Weights of a small GPT-style language model, trained from scratch on English Wikipedia.
Architecture: RMSNorm before each block, rotary positions, no biases in attention or MLP, untied embeddings.
Each number is 128 + 32 x the weight over its row's rms, rounded and kept within 0 to 255. Layers, rows and columns count from 0. Numbers have three digits each. The size before them is the row's rms in percent of the matrix's.

# layer 2 MLP up, 512x128, rms 0.0643, rows 199-209, columns 0-127
094:126133084129173120151083120131114066103061097180145099064175100141181074178154164116060169111098138091184181166158140104078120123178145163122148123098114177112180092158127143103150138090076120072187139116145166158110119109171111124065090091139109150162076158094146156130116122064097111121101144078101142144090120100120106126150115121134177139058110107129102135133132138074113112126120
092:179113103123129159144146089142108152133097148116128082065129138110152103114146153107137135060102146074067111105085099145162182087102101143138126118154177146127118191154123147157145097145103119071128185077145130136140147126101115098124177112135127078089108171161130199185084172096188129121142119154113126150060148130151098131120221123098140133106153173102122034193138110109113121113079
105:145140142148174130121144158046170117137079150073105141121148113141191131094162175101123145136144100104081091149175135183114127150150042123134147103137160067144143165141074134090070176121109100179133138165111139144100112091109101123118102140150139125089113082184152107128137185083125205119106125140091122143151154167129197128112171164096145161124191102125194119133056156115137083131118
106:165126131165118157072118088210133105112118123128106212129149120120140098116173141093136095086119145140097083114181111109138130125135075136133090150101098113171160187088148122096072188109103148080118164184097136108143066133165174145142154187170072123102073109130074160148157103125161091151082178074144125147073109153142123184120148122175127143102123135087106104166133145141138090068114
087:066105165133060161126104107118093111099104115147091097101156071157145135105143057093109143168145088132133179128176146107134111104186093190143172228205143159148160131115108105138145096113108084109076090145152150157137153105091098109114030102104106135110154163105150082084129121109119140140206140158158156135106103165118099114202153117120146125130092109078121108149132113111120123116126
095:166089178144140131114178154137099166159105187109146115083143086131127146110094126137136158148075141105111091105185111071150131185116101129139109171130081158151136096091125142181131163119117171152132095136116100138110130080068063107126082132140148128105102118098096096127051098116128110157134145066114171085085108102045113107119079128093191119170077155166149170140157127138160212164111
097:131150123147201103158154124109068169142085110066069093132055106180152062136128133168157135147150123141141128159163135106134131138120119134137087091098133129080077142107153109178099138144148118094116151106084147119157157086148171119106129184170173133113180109114132145121185201138143153191130176176143139133096070099109137106139147114088084041061094146123111146135143099157117184147155
097:172134134111107140106088029197112110126138126061078161127138119113131156152122133116148054149106108100091104129128095152127187109142139139120125131156121105168132143105171131137125120149092142081139145030111191076136153153103092139181166177170118052080146143067177097132098137081132125128078090144135095138138128148101129111129178130156129093107095115138196171122069118157127180144128
103:141169073130142155106091110132079079108100170086048093118134123122125112109100169117113091169155094091032111104189082063112131135212101163127147087109172221080126202129150153112152180132117116153138118156145128090123160119147131136102112118127103105112088101113107170128109121137103158159130123110177094079158154079119148180085138109117143142123129183109142128137109186132094108152144
110:151151137192088154113132094114151124120141091089124234110132154152164090123096165119184132097097160120091133095127145099130133177102161099162136160156122115137157156153149073142144185137209119187146106141106108102138049136167127146073215117116086153113157139115142161122076104162145143103124085066145146118174149118126168136169154101195163131124097145122142090086107090152121099078120
101:164077104101158160159054104178135124128152120093112178165122161147127109059158152147079193169084152134127181129135113173171171189132096149100122158164102101108118099115154150088127083116170164164155124157120118190174144096136095087103102108181107164090089150073128099097072091152118101144125163120173101125177118083157107090142125136117124110111181150155133088083161155154091131147071
# layer 2 MLP down (transposed), 512x128, rms 0.0644, rows 199-209, columns 0-127
093:088110145076150147144122119148121148132168076137137114128138142091154117099119164136130111149097139131177153087100086108178152071126113223144125139156156174152144087149081048171124115111085097135097130141063163172110099049090069134096105092089163142119085122127113171117122163196103094072144157109126100132142141125170045139134133079140170138117138144094109145090144140092109147181176
096:125123153099083104146093047125157196138056177143150096107123171138117104146083203138140093152167111114120110107121210147137075124066068153072119168150112122088140112162085158095164133128152147165106154109132088111100158116125131098152133094114180173144115087094139117168135156126138080126085095159175070149177146160151109155112136141104133149120054106163170098082161156149145159110126
091:117180152127134071148104135109074101057125125106165166156138146171087102118161074113146109078126218118127127127129152116088125072058130138115111090121175111125041180165137129121127107148175118193150171142128121176128111151110144095103135121138115145119118136178126090153122083068052084090149132136113164106136085147152174099098180081107095149118171129135116124199135180139145118137155
120:109130082132071037137138140110147114149175190101143111112151199122162137180106131126180147117149122084139149087121103158122147044138095116073100152144112115156201133133123152142126131200131068143186152092150079130104076170085140099146135099099153165136168156116107158113145111131119107087138110138116089138196132148084143157147163088155197090175113155126152160118159114131072101100140
085:107105105070110142165158114117132114125179122107126086100116097114149116129196066151072168119138121116136115148186137154116152162121115065145056112157117170131144160153148216138061074148110186147105074068120097111133171117136119129202203107152112151109144118133134174092089128189127120152125142135113162121162097181078104135174182148104132124127170135139068146155105137115102127146082
106:193119125105174124107096134122116153108159108097128104131147177077164169140151089099101162170126192102075127155145136068105128105119075151094078114125092097121115146109060099207134108133119122096191078142111092118122133130139123179124088088122097137088115177163078085162144108170091120112088095082139143107107114175183165082077115107073088134163125098073141119186118158115108119090096
097:195069073165143092145100165098136127137127105094106084145095179169122128116105151137134165057155135112096105139106140134143109140078175174109059101153098125147143131135137181075149141123141163081105138114176130106167144136099117132156099099135076140144171087109127101132161120125101157135180202139112063050094133109184099147173129113092074173121098114148174168107150187130153142186098
107:144117145162169105125139129114138189111120168136209139103088164140126106117114128133130118133134099139175105146106115150117081106077154126135087117107103082125116156112163170151133056121130206194082122122154125165132075120095155095146126075075152143147098143133126165132098106104090152147103121187176200067150070080123136163140160097124134073087187141185162173142064129148161098163091
106:060081160096121163119149168073140129139140096131126115146130168121138110106086117112192110183171146143082091124139077107118222161162151160140137109140095193082153108157156124158107079136113115072154114155138094048118163167213168111161169116142136170148181143148126141124139110131089126145084164141126111127086183174077178156097094108126153115100111164127174113094128092115109121102162
105:139099091100096105138141142174136084144132139134093104137165064141162172182132160191161121060168098205146093123086150156130134135129154136107124198153096141158143164123125169054149107161129144077121164059114174107182105155122089080087091116066091140070159151115140079106159172128120116128122128117150100122126164110169117134139096145061170137146087112105112101088160085107168142125171
095:140086177162108149084148136114197123118191154114083154095154135061127072123119114136151134105161161120155112091088109105101105107194120063093142131086078115160119137142132136083111158162137151134135165151090120167181130084125088142167129166185088132165192130145143150122140201080151127139132100155163174150133120171109153081110097171141080136163090130140104068139089069172180104091127